Part of a small language model's weights.
Size: 16 layers, width 192, 6 heads of 32 (1 for keys and values), MLP 384 SwiGLU, vocabulary 7352, 7.77M parameters.
Architecture: no biases in attention or MLP, untied embeddings.
Training: a variant of Muon for these matrices, 6305 steps.
Each number is 128 + 24 x the weight over its row's rms, rounded and kept within 0 to 255. Layers, rows and columns count from 0. Numbers have three digits each. The size before them is the row's rms in percent of the matrix's.

# layer 8 MLP down (transposed), 384x192, rms 0.167, rows 40-73, columns 128-191
103:125154134131141086114112111155133133166110135087134130110119137096133116165157121130156107177160144144118125140111064142147155125137101105117129127099145128174110113131115128113111111097143136
110:146096145162141134100102138185097116127147125106145139095105159095138078162117145139154154136098151130172142106143109128145146139139164183127093102117139147118131138147156198152121090140122092
103:072102135089135134122107152132122123141128112098154122134140124134132201114129135119106127174168160124122109162127124122116165085167111183137142111073136095081093127134075138108159099146169126
092:122150114143154122191116120120125098131098161156133151141191107129145150119128117135115151174096151113138148142149137157167129166115132098103164150115131123126118138130143157125123094125105154
112:166152127047093121092116088148117117137140102136123159120117130140111130167069180115118136149136101130102123135185099143114101107138140147120137158135124111129105157128087129129111138162097091
107:129147129140076155147143166155173135109117111151110158117108119169118124140132126105138109095141144115140114140156151149106157127137113104205131134156126124115107156127126136146111170140106165
111:110125121099152103094127104158169132161111124114139158121119156163129095127111158158147114160122143114140120169127069122118127128119141103115133110100114130120096160088174090125141130142065134
094:152150108126129111128105140160129107134134100120141132126164155154153105150100118132113124126152154135141148160129119124157155154112146158129140137119172152174153172126145096126108132143104103
094:094096105065131145129167132095137145148124122106175121113134114131163152142153097117096119106207121109108128119102188092145131139148139100148150129158124138125129121128151139170160165115112117
091:105094134142095162141180124100130164116117148132137120155097086127100131089148118109154148110162119125186132124136131134113111152177093112116121153103125102152146140135121127137145100122132108
084:086126135084113145139060126154148108118155136131148156128151162126106127136111120123137155135091122127107201103175117118140120129150126117131132155111155167133135196104137109146174115127131118
094:052106139120103112156154134126090108118134138128117155131136125152147141109136112135174150103142097131146112117148093135125122112122108129113157149106143128149148138171158079148136149103099081
099:111115148121109168182124111186142124113120132133123131112144087108116134124142144116119138136118125092107150139098098148113132113123102112102123148094130101143147124120092106134094147099144156
094:125136090151154104120076109131144139169118102099118086130141086117089106180094128158154115129117130137114166121134133099134092169103103128119143133172151109152133169121095110151138159185137093
092:134116107146100099145105103130128132132136143128149131101102110157135127132101125105171154139103159137121136113126132094126129134159110117139153184112109102150110099165134135156099130132151155
103:112152155122165123123137129089114110140152126092146119117161129101104111134131110142138160143132128143122126127109159111107111113100133120145144101151101109141123119126116113142108170117091104
112:102150115143137117114137133132126137150090124115121150146169111102096075143095132143146079113128134123121119153177161119140117117140114149125129116125132126205118123133131108087115152130131100
106:130154154179166104111105131158143142131163152116181154123144119144101112134127135134126158139112138134126108147131144115102144118136093165182124126120140176133137085128158163107121149126130157
101:118103129120121079111095104111095129116114107134163134122120082159128123109066146142127123156136129103136147136158142111148102107102122115143111135134140108164123128111141074149112142108156127
104:118116155101139124168040125131112124132104112149136091156110136100144089072143087135122094080117122110070130175121095149137139177131095107130126131061152120105119136150123147112102173154103183
100:078118138105126112158136113170150126182145162159127176144128145177127138135115172151127131171133138118123101108129097157128147108126091096124147180102133104125124115087128103129129104190093119
119:129138103117116159125147137157081130098122126156127125094084107100104139134114114130079124148140082126151113114116149107160128150118078153137199165097177142130142111140135137135128136129097126
108:088097129143130135137137145138133119129108118146110133131100124117110131138151090176108135096148130119160157161092148087103138122099107128158119137154091162124141156084145104134158136097142107
097:118131132144124115172171095139168143103085121123108102118088136117098125141119144165094119129133101116074114076159113120145122085086104121098108141100146085111092103087134134154157135086105157
091:177097121170114123119081121129116139140094126151129123178157160208103081116112145088107111109132166123125033148135120065089110138139161120101127108133099120166122135103164143138131128152149128
094:144119154113140132098100140151174138079146127120108066124124109094153175148097149146097119069108119157143136123097102121096116122116128168121118114172077132094101136094118129102142111101174112
108:169098130102126119117129170073157073105155146161124132163101125125130138102120091121143152126169110137124166127132098129136136109114132134128143136144203135149156131118067152106153116122109169
101:150076106149103085116098079104117113114107087124121103158149064093149100143144148153144094105105123142150086127151145131122128101121149153106133120100114116144126086140124139133141129135144085
105:123131108127128137120115116101154134141140126131150151123180104122122121138083109077133171145156102141163148136128126152126102113101113109127124147093112127141122151129077091108141131124091143
095:102112121110164130128126088145121127129124126165120099121139166096149119132116138140129147120125162165143147142140151158168117110145138142116150106142114104174090138082142118117192110162102088
095:181092204113107103096113114116088122116100119114136139118116166109153140153124058136152111114112127110110120122103099125123118160130143143141106119153121085130140145099122096090143159163156106
092:099135125179132100163147120106151146133138151119140141140105142098117154126131167133147133131128137153171126133163106123084114120147141127129119135127120136115116153131093122128106128137146107
092:136119164185135146106113132147092108138098137136155121137075112108130116103120132148120102147105097113148127114120110151127156090103136113114122108173143111128139141121117152139147137158166089
081:078127127101152107145150135132150128142156117118138133124156119129114092132161101182111156077115191136113111130133148111072120145127133124097124146115141117139104148105115113108120135152136134
# layer 8 MLP gate, 384x192, rms 0.232, rows 41-73, columns 128-191
111:113132122114152145150174072130113125136115136108155150164117103119138142166178124109120115105133141186140128132138178112125095132145117130091095150130183090163112136109083084114123165162109138
101:136137139147121120167094149123129138089157132090118161154159116141174137138073130124127149120117137151136106141072159127134138172151115125140102131137137139143086129144120117103083148137117138
091:083118117124173132100145129098168159128168119082132138170098140152127138117146110120133125120121081111157170135135152117116097113143115140125117122121092117123149069125143126142141153139165144
113:143150128094156108144099156124113090128121090128138127145154099130102111134120146069131126132106134131140144157116117168157098121108152121129136143108101148109124168134136150114104107097126137
102:159112077127134145115115158139141118080155130121123122117126133152147110160110085117113108153114207158163118135096132115165129100115062208121110128118141152114132137080124161168134125166158090
112:152138171095105118159121109133130119121105136139128111126107113132142134091151121100111126155110160111110135115151148149130151102107119126121099123203135096125143125133111101103145060095122120
099:105123159126133120153171147155143109121119145143120147139146121125147097131125130149096088122147179124140137141130151197145125132119145120121153161138074128128135142101150146111115129099167105
090:150082121141107110128118161151135093112158114148157185122162160122156115122139143103137122082131112145180132115135079154123137119165105114119103121153176137129134152132135140099139187152102121
089:112094127163125137109142122163142154135155127113093177170081142101115110147176119119143138123126154090174172101145138149087138077085069126100119166132114145162122135124119088151128087122124111
081:124136110169132104104152123162146075129155138156114114116172093139133118118115145139122079094159124103102111137092186182152099147141193146142124137115141142131134106112123111174121155164131141
093:111135138191134130122151102135099109112114127137126179160135162113136090098127138142137121130132120158142127104138139146133131108113080108109158162120177142184124169171106137117159102083088096
103:160103086141134112127124142175130133105158125101122150086152154171149136129104148188162127089152133059139125113136163134135137122168148144129108120161129093126144110148170148138121105133102137
095:101128155155144138146135139093146156098167135113138119139080131146162137094111114123159099132144162105149149113150138136136144142138121131133114075149154140164116137108116109187061103106090153
095:141143160134094129161126140105173176169125141079134107076113167119117150120120140077097114152130122135128085129115139092172136125073130142103122107137167109123100120084132141097107105136084137
105:105176132123158104127133134147112143158131148124122147135093155093141154103138118155106089162134078125148156146142106087128159126115157115134125132135135136141114128152130063116103100120124162
113:169142149138154127140125117170111112108166151120123158106130082143114167121086128098125124098128137120127134166106184091129084109155136122137094080093124139112130120153165174111145159191166143
104:138136106144181125126143133110140073144119109142103137138154132149126187144128114108125132129119138126111156105103178135135138146148143142130105099122149100103126120142117120157142128109148137
105:089085148137113117102128110148124112120093152106108092173147118113098134145132153126134129087115109154102149118097147122094144168134141155100143157126128119142090101129111117069138148130118111
106:158159123172130113137179186174158129104134119137121114146107125090094121116151105127093138123100131124147134107145157123195121084160144107115089150146149143168151121143158142196106121131139123
098:155148133136095150168131090113132092160136140142132113111172122160169119148118153129153064136164196121139101149113116184081122102140125108123108155168106169116127100096153116112135145150101154
107:117143099151088143120095086102120141120175199105100159140121122116145143138147106079156146153179095106140149149137113127140134151129120087132157141133093125142153148155146115110131178152086117
106:159095137153125070139136155140122129131144125140151127145114111083117109141127152129157109101133148155131153127132151109089115179156118111111148141149128156123171113123091145130116127135057131
095:157100162088110123168153141140130089131158103145132109127103128162131103142106134114120106124169126129083114131114115124148126125102128118179133126131123167150105140169100072122133152087156144
095:130122112113158141142141151109112131139129098106126111176109135111145155119171153158135107138146161128141174116151131190103131128160091129147152115148132123123138102097100083094151131115147110
090:085177084161099172123103127174166086119119114137149166155135100117067121130108117117143118157142146110117130100179132128149154174162059106104159149136125149150157160106144079119138117146098113
103:176149139139127169167111115135138096137107121113114170119136116068130103138096148127099109112167116136166136144095120070161156126135147096097117150104126123133143135122100091136143143132145164
106:095122114124145140121124142141119127177168110136147140121127119126111090140138121096095127099170127111160159135123150194105167094115146147093119090117111123104135166148116100137081158137126125
093:119120148145055159125133127134159129160145149101133094136120167151139107116156154159114112107101160109170069121137155102104154143107125138145116106133134111132107151126114163084162113139123120
099:102089119121165110145100149134147088146112131124103149091107151129164149170106133152158124116123142143164138149149109172157119129141114136097136108153134142163121100130134124113158108090138119
104:110126159136137124156115094129146094144109161115163147122132119136112134086151147139101168130144123144092129134121112128161162122140057111151164147130148138194134123119130101111131142118147108
095:140141133114131146138107106094111172105145110125132144146123128128117153114168095112106157097186119158101094134126165132097157063098164110117106175112162144155091122113118120161141146091162125
089:115147083124082131127145110144106147099162125119134132152124130154148141130134150109146116098193181142129131114119090127205146112151141129100161110122140159121153099120131139122097174129109117
077:102102138124154179177108132106125159104174126143165135100123180132122121141134145182155124090131146101134127137140124124140068190141143169118124143126149126142110169099124119148160114153168116
# layer 8 MLP up, 384x192, rms 0.247, rows 41-73, columns 128-191
110:143151089131101127106150148116166151135147128102118100103097156114092103146141106157134152188132139105117136195119156137135103094138135134113122081099165150127090107168146147114128100144153116
093:156140138136106100164158103118120109170117126164132103171156131144132138138163116158110110136089117118156142109129107145146190091122176126139134124113114107137107129136143142107161125102134155
086:094124134130133148090094095119104131157100129144138087143113108148147125142140121149141112112104154157132133143168170142139123115154104149125127108112106119109087116111099092160138130168130109
110:156202157146099120117148123129165118118102130160147151127132092125155125141161111124133120159135125129123177114133162100159157155123160161091139142184099110102143072122106175088096136131119124
106:141117117139106110144126120133147139093105120108099144121136111128095092120110140114137149124127108155076118107142121173141111137133160079161150141128073080119143153125128144123179127126140165
111:158127105112092128115100112143131127136107151118155100079095156129105146134085156092118092145091120137117146119111095138118170133117120144120127147111112136151124108121152123128146099170154137
100:175140120117127108170097134108087165149136136119120128133126129100167169157125087158095132120106137172153113111134104077127094109169110139044091128118158134102133131138109091092117110116109113
094:157122141130138095120174088139120121128160128110157102126129121101162127124104124131133152144146091137119148131139143140089162146145157119132148102174142115165166122117116144125097164111125118
091:144127159190102108114124145175132143145188149131147093113121119120126128108140151100103127126138162138136121094067130092134126168135097134116154111155110188136176130147138108102111117119092128
081:111178152140117154139146119108145188129104096134119134122146177082126131155101087128142159113138120111140124148143110123135128118129097120129119134118118142137139121133139091114136111107123202
092:109148162117108125142090098140131158153141107124181103151144131176128146102120119168095164164113148117147089102098143119118085108103162143146114090150124149132115148134111082119153123087128115
095:135120166109109109120129117097127143115098121136115100118103131097156139152135116099136163107104118152051132105090103110146120147146097096184123149109131091149115158120103105131133127136126135
099:131127134137094121111099142157101120136136134102145092161129108094128110157143134152117121106132154073149114161128125068130139142134160137152119102148125136120094130162138149100131153136149132
098:121126143142128159119185113145136159125094118134114140090098123103152139084156146139153109120131150079150143132161077129143118129146173158109122147136184111124154104137160127131142091127090140
102:146133125146120135121159132133168136168132152140118126118134169143177134097143141065104140124182112103103133141077140133138155121147172139138107126069150099125092132131106092123117109139129137
109:119163134125111122113145081111121105142101112171139162101141133138155141154167125129141128132101102132142119142096088086163107120143105183140136157137152120112107111140122145088103171148143141
106:152145108126068090104119082119131129133112138144107048113142098177109113185162162084148129116126118134173139130099117111116123121131124181117114131079101055121114061158107131114143150093135151
100:127115129121160143112132141123088141162121105101179125124133099116141104103106147145091147170144131089131203161168112151144104107090103137137113124150100063100129123103155109101117144151150158
099:180156134130103135109106137140090127155112099156167131133116153150150123113149123149123157115130128106143125129138103118186108116136137135138124122130116085109091163111119148120108142103118117
095:094167117132068144134145119123126104118098110111162136114122093141134159138144131096115094100121174155129084126099152188121103111093121180116133139121120132156143110107146144086124157160120134
120:154102113120115101147124137114159125156109111114133086089145141149128099157125084148126104090138153126128168128107111159102116135096127147121096088128127120114130123116123144074164135084150173
115:100103101123125089169169148159110132143145128145103140086161144106133160125152105130112120157133111082157120137137139120133085161114124108128168183081088092162156138184108094147122120139199139
101:155103131101162136125090124134126164121131107131103129127138119102131112107121083082142094161119125087098095156153150108144175119160157123125131097129106115143160131129152130140138181150119161
091:146103127149120132137125130132166156157161152110165116113127117117118116116114095095174146159125162120161083115147162154135120172142136166146112111089146134163127147130096096116130133148163124
090:107116142101134107100086153098123165138130107122123073145146134188166140156135123125076094105091094120176117132147163168148151124118185116152122108092169127120147133159124178118107157094142150
109:138082123115165113117123144101146116131124151141127112181111116127085083145163116131121094143152151138129125169136140093124109135167150137122116159130120105174171152137126109158115153140129132
098:162128153156094133117111130141089133182185120122109144069128145137117082162152146140153128148112110167101163139094146105101116134135115141139137141100122098153112160090167182099117121132123147
094:125131143090145095106124144100101125123083119104151111131133137080131139101161116106140121138151111179097111108103146091098125112143125135141119144113104127118163103097130116195101161144137150
100:123130121174165096148140163130095123133116119132186161142121077153091124121105126098168122140147127131075150150140098094081096134098141114137102140081124134078143169115163124119093131135146141
107:125113143172137124108138184121097110142119116116125088112109123156100149139111129113113155189079148145144144120143175140151064133138163178129126144101173141125132096153106102144104121119136098
097:158104117140155114119136142075097144125143159109132095121119119147120132142116160119080153140090114120135119111105105109137120112135074163159145109137119119110159155104142123117132102108099131
088:092129147158149147139153098150101128116112112075125112152098149093097131125151114166158155158086117104143149146152144126103141130111113146136148102166123126126112129157117111134137098112094085
079:140165104123121170160151132103135152106144122126131123114102152127129092126178139167144145131145122130163128120144154103107126181112112163136145139130150094171083149110117165088127143145162125